Part of a small language model's weights.
Size: 10 layers, vocabulary 8192.
Architecture: learned positions, no biases in attention or MLP, tied embeddings, attention and MLP in parallel.
Training: a variant of Adam for these matrices, 503M tokens, 7671 steps.
Each number is 128 + 24 x the weight over its row's rms, rounded and kept within 0 to 255. Layers, rows and columns count from 0. Numbers have three digits each. The size before them is the row's rms in percent of the matrix's.

# q: layer 5 attention query, 256x512, rms 0.0276, rows 215-255, columns 384-447
# k: layer 5 attention key, 256x512, rms 0.0274, rows 215-255, columns 384-447
# v: layer 5 attention value, 256x512, rms 0.0219, rows 192-250, columns 384-447
# o: layer 5 attention output (transposed), 256x512, rms 0.021, rows 192-250, columns 384-447
q215 097:138136112155134132119150170120144113097142175128106054162142115116113154178111112163146138131115155118120144171121153131099124134130126097158146133128152093143143133107085110146130149105136122
k215 101:137139123128166096135125120117115125136097186173109132145116151122149121106117108087069105104145101091133120145146124125164129148107133163129138183073147114093104121129111144109137148123138114
q216 090:162103097135117118129160150128053111143208158129119133137141136157143161123129144148125153090153119099127163156141071108141108150136133126124144123130132131090183084118140165124174147124094116
k216 093:145158159150132118126130087131126122142072108116113121129145154129145121106123141127056106119151127112120097144155159154148119134145127154123137117043154126153101155119137147151121131134110132
q217 087:135152094106139131125089140170119138132144123089135118121163164158125123142092112138130144140123122077137137132114134110113147110174127162101074136112146094124139110132102113188118113146101143
k217 089:132124135117102107058131124139125106142136135150112110124144108172107092189098115129199128143079139087112114134093106124108125141114119120142115132187149116100141140124122103134159101118143108
q218 102:123158111148134117131114169166133171122141130130104102092122123100133140092168101135107125147109118125098125096122119109124156119142118137167103155122129179159129083126122152141119149132173139
k218 103:157111081112120123121120132151121135116142163129148107129135118110143120161123133121143091159063137140136132095134142137101135157155153108122071140138136107133109117128142111141141129104138124
q219 101:185086108110148148138122151155111119104126124120148139159139078114103126122113145113119110142137136119161078156177134093137114126101139117052088123127131106136120136106111108160134132098162128
k219 100:124114131131119152140145067122141125127101111131129120150051118137130156112111116176061153137135102125146154177123182108165157112111096103158150120042108113142125113110127118109114125130143134
q220 102:136146082142113155123118098129068156110127076115073156132133119123105154116119118112158123097140150130138131127125129144147166126138054112151096120141155143103116141126127089102133147184101130
k220 102:103160098124112120109136145138127163128141152170121139147129127151113116134133122099154124121130139105142094090133150136106133132108088110107123148160160118118114127114106115150137101110107109
q221 091:138107123138153135149115114129137123129161107165133154149148117123129109126139074111127161106102102080155116148129148152146108128086129138104092103103114157144107101164120100112127187152155140
k221 092:101132102148098087141137105135131103072098133093126133126122129127129144098151162128142131159128134156139162156128134110156119097150147103121151129159122151109091143108163075125123150175137079
q222 090:145121119119127167094142155121137162102201172145149104097131116121138093105116117161119135166132166083134107173170115095140089142157143109119095174099111121099164133156128143121070121115129098
k222 091:144106114116120130114115141182149106125053133125134140112129124114108095145110135090102130127114130118126132156152153107158171120105163132132114164128155123092146137107142066128128163143151124
q223 100:115146106133117124126143160130099127130087108104128118131113125106131164135116159147118130160149092100080142162108110113136119137141134144131136149113118081121152143093155124115089112088142144
k223 105:149127167149137126118110114093088135122121132161143133162082127117152137102134096108063149109144104118148129146154135145121129107091137162092135118058125129126131137123130151116074118138111135
q224 085:140128157112136139161101090103118127152185147153124153158098140106075115141148156136092127103109149173122117104124119143097091143071143090153165111116091116114107160096156157102153130125135109
k224 088:142165153110136155163145124088124102123130107149116113126147151143137145092140127143111131118219137143129122136161150159155109148171125127111165108053102131125126137163139115172113162097137130
q225 106:131078125112144145100154150120146138141168073157139140108108116090145076136125137115121132070104107135128111104123127118143146134135159095107105090141127167165099132141125165156177150101117114
k225 109:112108125119129127097101144143154138152128107129146126108120157108142124117098166140167127131114141179111141084161106121135169114133134088143106142179117124132150125139164143149135121132121153
q226 086:103144159127108145162143129135142111127152146152126134145088140072161104102158123161127099147098097134136132107121162127087167156093162114148182103142138133103115145126140125117167112101094092
k226 087:114129137111149139149106108120161157148108144112118096134065139117133155104128121122072102126191113137151136146139119088169126139123120088132144164137140129152130126118130100147146149124138118
q227 083:172110128130147133092119120120087091151103086099072122161083111098058136152145131149161077156160135127129130100109112159119118099145086144111178110168129100130163173139144093156122098109085168
k227 086:142166122156148134122110089107141127083141115120068128127159120145114145130124148139170114140132123121128112123109108092136128129137116115124100154123124139115148125143143138121110130177102105
q228 090:151100136111157147117082111099094158156147133164116114070095130123141105117134120132112141152071167118132106135119088121128101159140156142145075090125059129127094136123091081068120151133145122
k228 091:144111109105110100108132111138167113100149138136162092164133131136145111126113151104134109148089136102140122112128110127126140141125134121123103129194091102068126140114137080137117114122163137
q229 094:108122153098159117202110102137080133112153117144112110222100098087112179118107140128082120118142096173163113087141134108134145135126063151115162129135171118122141156135133079110088151121106109
k229 097:123126132106131164155119086103116130116135125150121122164101119142130170095140123144072128086135145132157144134144175153134124152119133119148130116013078132139083123151124185124100106133103145
q230 098:095115146143118133138120178093152153113096185146134103109100124125114127168116170161145175133165123114102124145131111105146089127137124157141145070134137115126162124158159080138133121087160140
k230 098:142148147143162131148125119110093138130092120124104124112114134090150143094134136170069131117151124118119121151122149113121145133155102163143116137078105136147129119108128140148089165102120126
q231 098:094156138121119154096181101109120148157162146101104126115117127127149098144089158161089131117162162121114099166126130152127130140153104128169187151090094139093179124147131138074145086126120126
k231 098:175135126106138154128114136126105139147135116135176172129130165150142120108112149124146140081148132143129123162132145142110127137123107136086097128106133153149143124162107141132128148150093137
q232 090:094152092156163139129103140151091131141179138081105137147114122128150181128113165141136111158107145101106141154144122129149147119179095119146109108128125128114137108144141096107125152121146125
k232 091:148105126103143122116138150153119166100109132127144155119145113160143126072146103104044190089148157130149137118125157123148118148125135078140127142128136115092094122145130109094130107110111124
q233 089:183110124165132129159126097121145127093083121143120095157150132106107161130141134062121119147122102172139152108151140155122134158133169117073152149122177120128109099126104137093156146119149099
k233 091:112093130137117147163085117162111129149111130123124153127127169145092119121131087139251105127088114158131094090102092151123113158120147137125117121167142148078103159119120153113172110128114132
q234 094:127129145097089111104145147121162136119124149126159140100150109125119072162103113156138122146131132124141124119110127127046114115045134128120170139158106117108144175113102152124143128102101152
k234 099:124139110177146146139122118118128118147131126128130152130132132114124146159120116118050115115184135148130147175143169134160135101139136163151133129076102112121165111095117112153109143126093135
q235 094:106142117114117142156138122156083139126117135154129125161107099137100130120095113145145148159124132139146106165121121134163118160141079147117106103142151117094141199110112132097116088129126099
k235 096:093143146090150134124160099088117145117125162099156150176094110104098147114141141096046092129138084093131144155129143110171109114104073129108148132109163092110150137139122103087102129162158129
q236 089:141102164119107163085087130124124112121085112127171146096151140179122085112129099114158111166148122090115141156089119135170131093134119175125116096132161153147101113160119128178127108156116152
k236 095:115118151144088104079137135125144122132145121124114137113137128115093121167123134110213113132087132135097137111097065130105141144109141133118123116223145145099158141134143117124160131131104119
q237 103:161144112097120143131064106146154075121154139121143136141112133117135119091146073126139096100122135124114148156125160131133135147124150124087089099156105150162076133175094135115174152165144144
k237 106:124109108135103095113138152130140142102145142129154097117157145123143158137134140138233127160074120117135135091121120134140125143108137122145135104172114119082107134128109146101143129126130107
q238 086:151115134154125151102145178111102132095086130098118097091108134163143131090117115111096163113176130104109157149125125110127145133133122144118110130081125104167160090121121124113117084139155114
k238 092:130140144133073159125124120106121115139111099127145122122112144128131098127171137128161104170118126078094117124101145136094147115148135118122121124103107141128135121151135147154148106132108145
q239 101:148121147088108108154105059148165125108109110174130118138110148107121099160146119100110102147120084124150133089146139120171115182106124168127153117100119139136083106118151144094151202122142117
k239 107:106102125103115136154117107117128110144143138142166110140096139136137155148133131149247142171075121163111126115135109138121116126123130125132108120247112125122152136161174106124143116126125131
q240 093:140100152187129127135131143144112097159091136122118107126078126100127113136132112128119134148128105146107123127146101154159161137127120165105128157133136154155111098083134134134119120123122120
k240 095:111107165161115120107141118125122125101086121123090117112112114119109141159138123099175122161125102106130107135119106115137135126135127119136146136204137159125107121123150113115136123143178134
q241 096:134110139133166139075140134125134105144126096147103132106129136079118108124179115141118124152107111125135138142147164104142173123143151144125087122132057091217104097166104138135095113110112139
k241 095:131142133152114127113137140162148135128135144126113125127137108092138141127162118105165193108108132158110130128109123117126121103094147083153088132155104169143116076130144149134144168110163110
q242 095:132108115097137157095146132109172143158166119142099170128158109157073109111159094119112124099133137098094156118158159128112102107142158095126119111138093159120112090150096108118133134137104141
k242 095:099123141119125114147116126126119142127120081146145129119095099103146141157129136119207113135085100114119115124130142103150132113115122163137145144130120127097140126111111114090121118165115116
q243 087:135136100142113115085115124159098123083093104082153141134210147146084153137144088119155166145119099123077156103121111116159101111123148143149101126128169083158151111089143131153087121143098139
k243 093:127130133143114106125121140146127122150134108173153110150126132128121098188134116129207149170082120156135094128123106111144127158103113151123125107181116111107156160113133107110108126153117104
q244 093:075115144100133125129068136145153137130075088114130091129115153122122106109153140106144118113130118138131146160131174139146173127119113128098147118161094181126120106121120141098145125116085153
k244 093:102141130116107096126088132150168118104121127107097124131119095114083127136155111130161113166062143092118130093098097140116113110137141098160125152175163131109144153114091080104105128160102151
q245 090:111128133141128128126151096130113121119142115124100124136145146161080148183131101138134121095126100131115131162102104167087120107143124139162121118159139103122151176100099091118143120162121094
k245 093:107109135093142130089112153093153162158154147126118105123105142155128126109119148121066132147154128112078120166153137110145126101145126095115149125138145128123136116121114072127161108131129129
q246 098:226143096138157139131146156150095103100156140129102084138157089084124168066136125151099112110096113135170103129177127124096136137136141102103115141109169127130093094125097150118150135125103106
k246 096:159127118170107113159134131144105121158110162125163106118152162128149114139116115154123158090126107186109148102118143139132131140130099125118131120079094069140148114136111180172114143118155130
q247 088:076102142123166094137126127125121143127160105115175150130128128136124143115143121153114115101143126080166130124142155134175130119143154126140127100122120117166103122133098115171093101148119150
k247 091:133149143115089117104138066121111086130177098117129097119162088125131144140126135096177151132107163119150099151107099156137143156154152142143130120131126136158107135164124152150144128134134142
q248 098:133147141124080129137110119146139095101107097128150103123113126116081163162120137142170115182135116129141157121115153127156111154108088115138175122154076139117142156127175095092095134097133165
k248 098:140114121165127130130075096133140136125100144134099144177100113119089151112157120157114150148131134117126121108110101141146098123111124155129121121199108140114143153130120109104092124124085141
q249 094:164142113086122149100146144148113142151103136129138144109154125094130122171166114148115110120126146165118100109124153135097146118114163106127119125115085105142098135135101124144103089116147148
k249 092:142091143144148110088149164135136101157126136134160111110127118106129144159170145160131150144093145161097118082099134109118130134131159128126113082168128150129145096128142161112106115119166138
q250 088:145145131126147137144104160140164149099086096154184099133120092135162135125105126151142169156110112172139110130145145119159182110122089134086130115170110169156085099119154086143130129141147105
k250 088:116130100104109112083123095150180147084147146081101100085153117113091150123129119114058112115130108134133151111104108125159112135100139131168115137130149117129113104150104114148143097120163135
q251 092:103132125083132122166117074100097136136115154119106152142113101133109138126088161139154116123145092110131115162122131157096101142105122115139146160112136109064162154139157095094129133122113131
k251 092:096118116114153145164122143142127101113109097144097153123110120106157148113144152107053180110163128162158119163105188119101148123162114085128137147065113122141108132125116132098095126144118124
q252 093:126153130151126122095125115141103095102092123142167140063142130195133134108114145132150137153092162124103111125139116127114170106154113125172145156138152116157110138153149128113142144115135112
k252 097:125133144139104095090101131132167137107128125144131115142166130152103121161128134121158115121111142110096121125140107120120103158123120098118151160177150118114137136159132101089109126140130112
q253 091:097131095138129121142096091140119141149113125139042088145127151093091125169145113147147112097140121150174177132082178141126103134098114130131116100132108116116133163124119115139118152149112148
k253 091:107120113132167128157145088127108141142172145160143124156105154138170123119106115142146149131102158118146103083125199118115094106130107126128084078107110131127136100136099167147116124123149120
q254 093:141120101090143138108166148153118138153130116144152091121138125116127139094109130104158112116130129121146135107127138078120180106158128103118069126098148136177165118095133145130099111143109113
k254 095:107125109134100100111148132181102130117094104150147119155127174147136104154134105151204132120049146126128097126106117120111136147129109151135088126205148122114155144119132128135142117127136144
q255 091:130154155103078132143118114148149159126116161156144119125121172141121142123139130139115109116099103142094100123120125141106114165098150140138149134133161097114147129104208141090163132104169138
k255 090:148126097157136121134093113086149163194138154159131134148111164140117165113138141153097109198132079151124124174122118117153100173112114137105116130115122128122146124164130130100104112126103110
v192 096:117133130140118105152161095157121101127167124120095119120140134149135120079132093140148132088114143133201114095131080164081116072098133150092139133149130117088091156127098122117149090143127161
o192 101:157069115099154159174122100157106129169104155124102130123148177151096153125110103179097116127162121135097162106127137138111138155103139120137150128070105177144141111118104100132118162090108136
v193 097:088159105174105131112074137123121125101102152151131158142146128133162179133104154144147109142109114102146110113126114152162169123098107188093151185103158121160131170108134106157139089083164060
o193 098:129104147140107138082127164146163136149158181145139121117096123116141109168151123123090150138145135116103144129142122121115134120102134118123109094094105124109123097126144132133131145098189094
v194 099:082122117136133111142138121105155158160113186116104135104104123161166141115115112153118115137132178124131174122138133148132155122119082121104133117127078165122140148114120138101103113091159161
o194 098:140137178147104136115140195107130136127165105099109078174090126111122143150121128122134167147109123086162157058137060105118112156131168146120136119135154115128120135138078163150115139124114136
v195 099:168074136145156138137110088136176136068090118133096152135175131156104126116123087103115179129104095094158126136116145151139156149135119162108143185117137151141125118119153120122108100114081153
o195 097:132140107113143135130129086108088176149174154121138132132150103139111125108116127149148129089130139137136131103091135144099142153134143130130067129126119134101182134132117117157108129149184135
v196 102:095122165145095156109120132141135129142129117088142117127161139147123132110192145148124083136153196119133160142170106093107133126108127108108125154140207140142156165118168124158133125105131149
o196 102:143140102152131055118137121114150151135118148146113074145104109104125115147133131105117121126133144163164112120118118163149117136109153139126169143088102107121172138132156177112144155083128109
v197 097:125132136152117121118115157135130158133125148109116125120129114110125159128133172140109105144126121115135075089126085085114147145118161099167121144134159151110094130094086106113140131143154143
o197 093:136129152121087111145104150149112076134095144168154120142085157143124151132144103141192187138109097095136176137127132121128146125100105146100144123125123128090136114071148198132148137104127119
v198 096:134109138153167118137138122129073152100129126124138118165127111122123132148076079160122115153126139117105146156156140106122127144157108144114135080125131091156102111157118112155128126125135124
o198 096:129117105104136180097112105153092138150128106135144183135124139113162115094158137169197107093134133123122079122135167121160157124152143112128128107181114139169146102107076118153103138141134125
v199 096:122130154118110133152139089108138155086144152117165140140146140112122123086160093099126113102146118107124107158143136091148133142146144091069149128136136139109139106125152048117151139133122139
o199 097:127156076140150111127123081134167132132112137116125100137128117118111112160103138173062133091100115147105108089092134120131133155103099146137152135089097163112143162135119198110144138094160165
v200 094:147146128133106157125113132111125104144084148107104112129101153136144153128137175120135173098128119136109137108120153120137134113133107118120165157136103108156148122122130101131131150148077135
o200 096:120070119133142105107145141138127128135144160089123140119146149128140142143115107122106147114139135148158117112129076109103128113134115135093075128121121111153138144117100151120129107133171104
v201 096:116120152086062103132108090137130173151131101131123129140113127133160160147126148210124111117134125117089151104071146088121113124109098143176101106135111138119074113132133194120133091152133169
o201 098:174139133126135151147100107139143112123148106126154135172125140103122122132144118120140124140128115148146102159107105174148103130102126133144136123150143135116137169124135125141135127082157130
v202 096:126159122143137108154146161119141124102124163095141127130132115083134150145155172131146157134109105090153126125093107120153106108077140123146094131105166131158158092130121149144155082158111108
o202 099:163139145137139149115166146129123134135110112159089145121134147138131065134120156148145144132112115146075096138129158175151122122156108162155126120108131134137113125151117183132159159122127092
v203 100:130123138155083062104095085137149109110185152162155143104163080169138122120173114159139105095129135110155125128135122095154146134116110122175111168130160159123103157118042121120156117119128109
o203 102:155188126142113130144143106182094123175093160139152098104113122115070125181111161132142125129133105133072161115102129131121128134110107177103136111146134132136142147108095169119142183084168139
v204 101:114121152108125166101161132085126139132183137138156127153146139091112137102131146148123141109125127122165132120150124128107100094107135090110095105136110126135100083114118162154130127130112078
o204 100:133110144165110105136144161127141149114088103171137100126139162134124082169133100145126120139093107109094130085083141153151133151080128164146145111124139145097150154098131136093130148106102122
v205 097:128129129109157136125076106139168156108143090209143138158174134123147125108113164093129072148142145148115137143119152147180159121134161094121123148145125133193080129112117127149109128146142129
o205 098:143162117125159163130142099114085095107181097090123176127121114146130106076158139134167133088150129133121127137125129149135148127120171123153112121124104178136135136125149098145177112154123144
v206 100:156134130100135137101117078121111152095106150130087135158134142122070088141111093124115135092095134119144122120157151156098102124155153096135129139128103098081123133144096103126145162141105116
o206 100:143158154151133101182110088097142124125153095157099141158174125110110092125117137120197113127100146141107109131095107190117119122132066166145128135145120160087121167146124160121154119134122142
v207 099:087165099118129129124128102122168100100129136119130147122125105138114131115150130141140163154129107133131167131125111177153132108117133129150099196119159111135124137157138087104090135166086134
o207 093:146158113156132129130097162121086126123124106116096110147137117163112124136143172144143127124127119137106126140095125142126124128127133104153095158072076185128116122151110129136159134151151114
v208 099:148070145107100150116134060148138160138158108131127128147121106150119163188106133128129147131124083135119138142093113155102071131134108142072129166126099141146141118092134130106117118125141104
o208 099:143145120192121111164153144139129125136115138120140131144142173130132161151127129125139171109124161136131144090086172125059113152095095095119157084176115099102168163116124134108117098106115153
v209 096:111128177112144122142150153108150117108171127122127097118105163098094184110141102115136161163136112091111115105146149176102145137133094112141118155145176154169151115140126173132107083150138069
o209 095:125143077090143146125117159139091132106122181093146140097172141172149120120105109129153113100164104117159117096163117121153122116147150121162126145073169117135173121140121125110129138154139130
v210 097:122104144114163091117136121107135126107071114108135122117134097121114175128118106132124166127132130106140106117126162132168174102127127142144125160132165095144116116134113115152114095139129143
o210 094:152133147111113114133105171119105117135168106133150132086126092145138103096111131134145112118114135098083117135123100160120128152152154124144054153183138143146150109153109106181132147167177114
v211 101:148108110162119111150163147137119136124117192069162149122111143146155131115166090143114160103106092117116097140119149140128109118120155113121137119143175088120182144132115150096122139115152161
o211 103:147145154124124071116148133178106091128133144159067106111141115135121109140141138147100166121133114129102154136120155168133135139130118169111142089130131135113132110109114133152133145129133137
v212 094:158118143122080127108162149112135142103147115120134169121145117110151140123117132132145108098143149103140174179120125131094146071155119132137152113128140090128045125089100074100141146151166121
o212 090:137173101134148148136156075117118134151085125144133126101156170137109111164150132164159128150166107169114146109100095129159149179170136149114132115111135115169164095125088146176135139109131147
v213 099:103107106138149126159132114118150114148109114108105103143127141129099110109165131099099126123120140132136132144136113124113126052095104168116156129106154138141116152162110094111121132170099127
o213 099:164142089153137128122092121155093184143138123108147122088163114162126135145113094138184081099068100097094098135105161159112113105111130127128118145120103135132100111131095163139149112138162122
v214 102:159090159147128120112104164081131102096139139163158135111120129097109147086105140140106151136120100153157102134157128135109176108124160110123126119135107133120094154164143146111142105119140133
o214 099:101117097104136120119139148165112157127120135150104090122159136144133107104125124149172160112079096118101109143137186113157144143148155189178135138156129122140127123120097114143123132129160116
v215 098:119137162139177105114099115116123152124110114152154112128168159143074130140137154129118162125139135139183145122103128151124075115145150116142129135127180098124154157100134111162151091170119105
o215 101:125160099170134116147089140147117105103147109116146134121133102157139109099134187115111141136114131132116122160089114139173123099081127135140139107119085126120103084151154123086135105172122092
v216 100:141144134101145183103158120144075102142157128149105082151131123122093145103088132087119118117122093141142179149144162086117116137126149135111115110106109144119105158136144105121136184135104077
o216 103:090118145139108144156149133140121091119101129172106174138155141131135119074163158136190148108082110110133121118127076125129128120139129131128126132117122119134138112103100063119121136151118127
v217 093:161148131143140159143107126159097128140167110144111127166155118122096127099146153160110143117117175122163081058135100139154128115080129116177135147108126130115096102114078109140118115154168148
o217 093:123131125100109145161151101109132118124124120127168144154095108130107116110153123130213115137128102179174154133123137130112130081126139106088117088103149137129139105102159125087128127115149089
v218 102:099109139113170110107127153121122149183172153120101107119130158146124077128140101191122119117116145096153121138095108172148086120128159116166140149128125172128066121119084116158122160192099186
o218 098:143154163090114147172125103127088069133114104162131142166107132114094135110136123150206143143122108128135157110126144159187116135087179110146096115124115116101128113132158137134122135149137111
v219 093:117114145073124161141103131104093138138137151091088139120115113146145102147145131152163181146141167121128134154136165116175128147153129096111120085117130119077096139114172143094083130130110099
o219 097:154136121144132117135153132131116133125135102096196105131103137107129143132111133121099149114180133140166084112141105112086136139109117158112122133102157086136143113124132135114085117086130136
v220 100:116119101120113172173126163154120122078141133138132116158111126122132166154135146142117162146136114089136134113097104119143121153144095134135135139109127109099132128098160128107108096120157147
o220 101:141080134106149190102122119068144158150153118116215171122089176158176140093119129121163089117133131134150129121118136130146147104167136079128134118089107162129113109113123104178116144143068120
v221 098:129147134105136122100137132146110073115101133109122122128171119102128217122150115131123142136141170116103121116084140112114168142126164086162179137118124080121086136114171114136127138111125133
o221 094:117075150095119114118116136122140118120157126126187113150084090104111133129115125115149130142128126121128096135125140129135133112161102126105138109133174121157139134110126114118135120079104156
v222 096:107136108128142127125114124139119141136123112139138108124151130122142112083148134110139150152140166097102117109120150102167135141131098144164126132141184150118095118125105113134156109097178131
o222 094:140146122130133108141095159134120142174173127117108136098118125155123145113133148169107126106164133137117130160135087103060139107144136136123121145059096118184143111124102098137123099186121135
v223 102:149136151203096178129119155136094150160147088149162111142103128122164170183062076169119129127117126130125116141104082154102112124112124157123099124136107115114179097119123153135129087099169108
o223 103:082106115084127155130085107111120092091120103104127158145086149134118140115140101093111124135146136150136135142128152108128116114096130094124150133118165148166124118133131062131133164158112106
v224 097:119144099134111109118077140108110082145151092141130142156132104079146105109132094122120127134102167128167033128128126089132157148160131146109131094131132125110114122133142097117096154119109142
o224 098:139119144117108161131125141150128137116064149171164110103130131111135103149121145113078134136159082112135122142145155099206137121138134143122079123113129100100118117120163134119138123102147129
v225 103:120118133115129177154138121127111140100117130105144106155123123096123090130146158144113130152099107126185138126172157119122098078111132110112106135120140135083111168122107108131111200117118136
o225 103:142150122120137123113099085115113148139105103124069118135176140152109124107141135143144103158084130168106105103105145158161109131140116160126135142141129108101114152133103093107145121123177138
v226 099:136079131159120108090142141116114199144154162157125132133158110110144084177153114165134115162133109107114134141135137122137133172122181090081087118116121095107152145143137158101139153122159091
o226 102:102191131116160148184090096132117116124147149143149084123103162141149131135129099101111099136118087097114142107149158120142144134099112110144179122122119149153146153120116149132138151088138122
v227 097:154147095118160144128132185136105148134136132125110088120148097099115115113132109122111166168165151136125092095125109094123124122127134124137105108107081079134078102124100093130128089120137091
o227 098:145098117113114149150145135115081102158128107156154178098104159139154121098115132121143147123117108116115113160157102109156153148153146122135105120105162126138130062132123131154125142116108114
v228 095:117100122125143095137120124154126169133123115135124134134133126162095140128114115118134152123114131155115118124125123071103144152110124150138154125123161141153107169112113108117099128134136169
o228 093:136153117121105150127141141110126135147132152131172156120117111137145150122134135135171113126157152116139122124122087115121140145127124136141150137110109134154156111111141146148153142116105118
v229 100:101100124126102133133111151129099130135120142126132135097118139140139107094145156120140121144139108124153132114153140115113127051132125150147111115140106158094133178137133167127153126135150133
o229 100:120128137133123091157134170078138111150147118086129110110101112132119145149095171156092151178108116150152126093105094138109131144154131134149159135105063093101127130144110141137129111119154110
v230 100:150157131111147131133171169147098134117126121136156161147141121153111129142158148086148128106106154129140116141190139130097159103163132077060115155156104131134144150078130112142149117118098142
o230 101:133145123109131092132144135162161154135119137106081112116124155142130109135117100118093112129126130136119154145131095131139141152134130159125128131111134142119153105134106129103110111117126117
v231 101:141140115177094118111111117119144116119124098129109122133154136127146134093178148154123081136122182120123124122133107051118180080102124137104121149119136143068126170129119147111132079101141128
o231 105:109106097120140108164109102158124134164147164120150110107143145115109139137098110151163102119108137145127118116081127127121123143148149131134151163121128140153158142135153160173130196092183116
v232 103:118140145100118109120131128172142162114108142148154182152167128148150124117153114152158159120121171144122113090090088132131127171109144113096145135122119104159103148128119085163129092179107148
o232 101:133098141129158092154159120136115096156100128149176105144102136079113123199099113135061151131135145135137117120125129118091141121110078131129145119105123135132143146114149181119145128046115135
v233 098:136125116170130144147128114142138156101163141116102165151150130123094122124145074062108126061092128101126134108123145195127099066120135153145108142098156176098097146081085081172136144129159145
o233 097:116206096120104127146131056117138119148183133165107123148105113117087162130145108150146111140099108144107126117087161155109122124153092120125131111108117118131160134141125106114140085130116125
v234 100:175160126151130105124122123157167161178122157156139125097100161133145166133089094139106139144139136142042145120114130154163135139107139110128132126128154109134177134155116123108142148161130130
o234 098:096117111097160141128109115147124107092115153106128119132134109111147116103131115109080139135156163071143159161183135144141099119121163133141093109129145157131119117157111101141116110107127131
v235 102:125163142124121130150154159139118103185169105132137121154163157117115076150119167093152131112125155155104123178153141085103077085152130131121125134116137159124153117131115076167117120138081090
o235 100:075142096140110102116114125152167155109088111119133122162132103115156135117144118103099114108120128116121081163100131117152136126120119129120123138085117169120103118107145111097154122167130130
v236 099:142111089176104091122156110161096121126179138132157135104133136142125119123137134130133183124134127109155142125138139105111110122134085106153127148131126117129104137130128107144129115091133126
o236 100:131138124123127153147083113120134101129119144089133157087149143135134147112122139128143070094182082110076148158099119143097132116106148101153131150115126149139135104124131079156143143136172158
v237 099:135075104113156141150141123133124148114116094116159094099134132118142141152138168103140198115108118126122129157118151121139122119124115139142132073112133160145103088128066144143109134120119162
o237 102:151133107132137119103112095141090103119151110170131141109125106148107111098137115117125179121114141156107143070143150125131122153160179177150139118125126132116140154105141095155117136121090098
v238 101:136129114143118150149121147133146137122130136141111098130146162072157154112136136143103158174123094155106142148166158094141100133154095168150131143162101137107076147136150149133121099118136108
o238 102:091111153132114109093111145078184109113108094107126144135157134168124145094142161097148111136137102115142128104128079140106111152123155146144118133096164089097147164158106096136140120151118119
v239 104:124136146115147122132128145109073122141180085146144153120101151156119160176071077151147180124121118146139108106122131121138132117144091148131138115139120085143147110143139154135127145125165080
o239 103:113104112126142142108128111146179110111116163079170156117139160094187129110116118141133167117206131107144105145148083121121155120105126098135149125131131131122104123097104094090140113136100110
v240 093:150128131125118124124153182097147105079130117166170141106092098111129124128154158158151137150121129124148088145188101128110118136130121104144118131098120104106179129118152154170109137118139130
o240 094:116107114120134108112101144158140146159092150108156080117143163125141098160101089110061151145107114123149137148145136120163129159153127135108159105174143129120144150142149131114108148113109126
v241 096:090120156118149114122136131115170117099169107129112125107067114142143110145107108117138185112117145123148121127123134163143131063132136128148139132131097150121139092111158154134135164130146137
o241 092:112105091178108114171120138102102136154133168068161127147125100149128111142121161160167189101095154095143126095098115123108075139150108141140125118109151121121124137117127098133113129174119135
v242 099:155110174121127135149119104127135143159191090098128174134137095114121168143108088129109135163120093160135109141093106138115125094092109168158127107151080110140119110124134125143150155160119115
o242 102:101126124137136156143149144141104103145086162146113134134152113090142107117146110126152105121104103118104061110108147171111134125089181132136146113115153167117097063134087124136128116154129130
v243 096:144174140108131134124098103120094123110111118149165183146145099179151084054131135115139120105150106148122120120186117118171143131138128101117127136154155126162130119143156152121152103132129107
o243 096:131120155145113108110178141171191153129094137116133118086110109110131116163114122117052126153137103130105141170167143126128169134151120133126152146107145148135135107116130131140104160125129147
v244 100:123131144123153115110123123101106092121109142103129128109118142134140106133106121133140148190093097111128125109108124132140190099146104119120105113139176089158161117121135105138157153115171118
o244 099:122108123142142119135148154192124138146144164136082118106114092104129124100134118124027164141091160128126103150145176111137106140172146150092138131095126130133117072159104130131099158131118097
v245 095:136161144144143139147072149127097122137142100143113128131131138129130134160160143122121133164120133133165080111115113174090152108088145163111156101119154139139110136114114156094118118148166129
o245 096:123105165128123131119133132162142116102162136099111148165143161129116136138139112091105124127126143181195127105122136106140143125100122077086143107143121144158093148112122130103168114116095122
v246 094:110169160106132112141149178150124152158104134129156155135118137125101130119161104136137142174122093130118125115146128147111141134123097144112145146127103160127145154160144157139105133160109141
o246 093:122110130140125103132101166135144158152088141128136124140146146126120124095100080160053150119106097112136121145139137120123117148131145081151145132134130100126148132159111110149115107103128124
v247 103:094132177146149084147105129157164114115144140121146109120139097133084160088119079164150100098153123125156130134150086151125134079116120136164145121147145121101142169125104130124139123100141118
o247 097:113127149132126146124108112099140116152095103155142169142098137110131130116120146127177127126117127098108146123125132130137136127131110091115154117166098151153129133124149140122133136109090138
v248 099:115135151141133079144093096122065133123149104122132112134100118160103113145111110128126086101116124121073135116109108113145151150115114137178113109125134113086184136124179137124140131124132095
o248 100:109125144106105156119125090159179131116129126134112143107140137088134136151142146118124110134161124119130117182156139112083143125152136128106134101127123156197100144138143052122174167145116146
v249 103:119122125131145166110135146124115161136156125122135181132116099133149113111110115124146131133101145168149118085151125097121130092130158133131107131140125156153163104129068142136134115142123126
o249 106:139129096135172095172141093172093121135093147119181125152159192133155122161134083153109143135114107126127123123122096149109150123080128155131117127088096116110134126087110180088183114114151120
v250 104:125118097132120097136121144136131126121114124156114121105109164126168151163130091121142154122119151135140146094159109112126117137140090126151124091121139136162156130119174184114139113084118148
o250 106:158110154155128143106132082171093120165153112085148123122138168136102123156144142138121122105154146099112208113179117112133159123105145133100152130160112142092137152112108118140139128121110124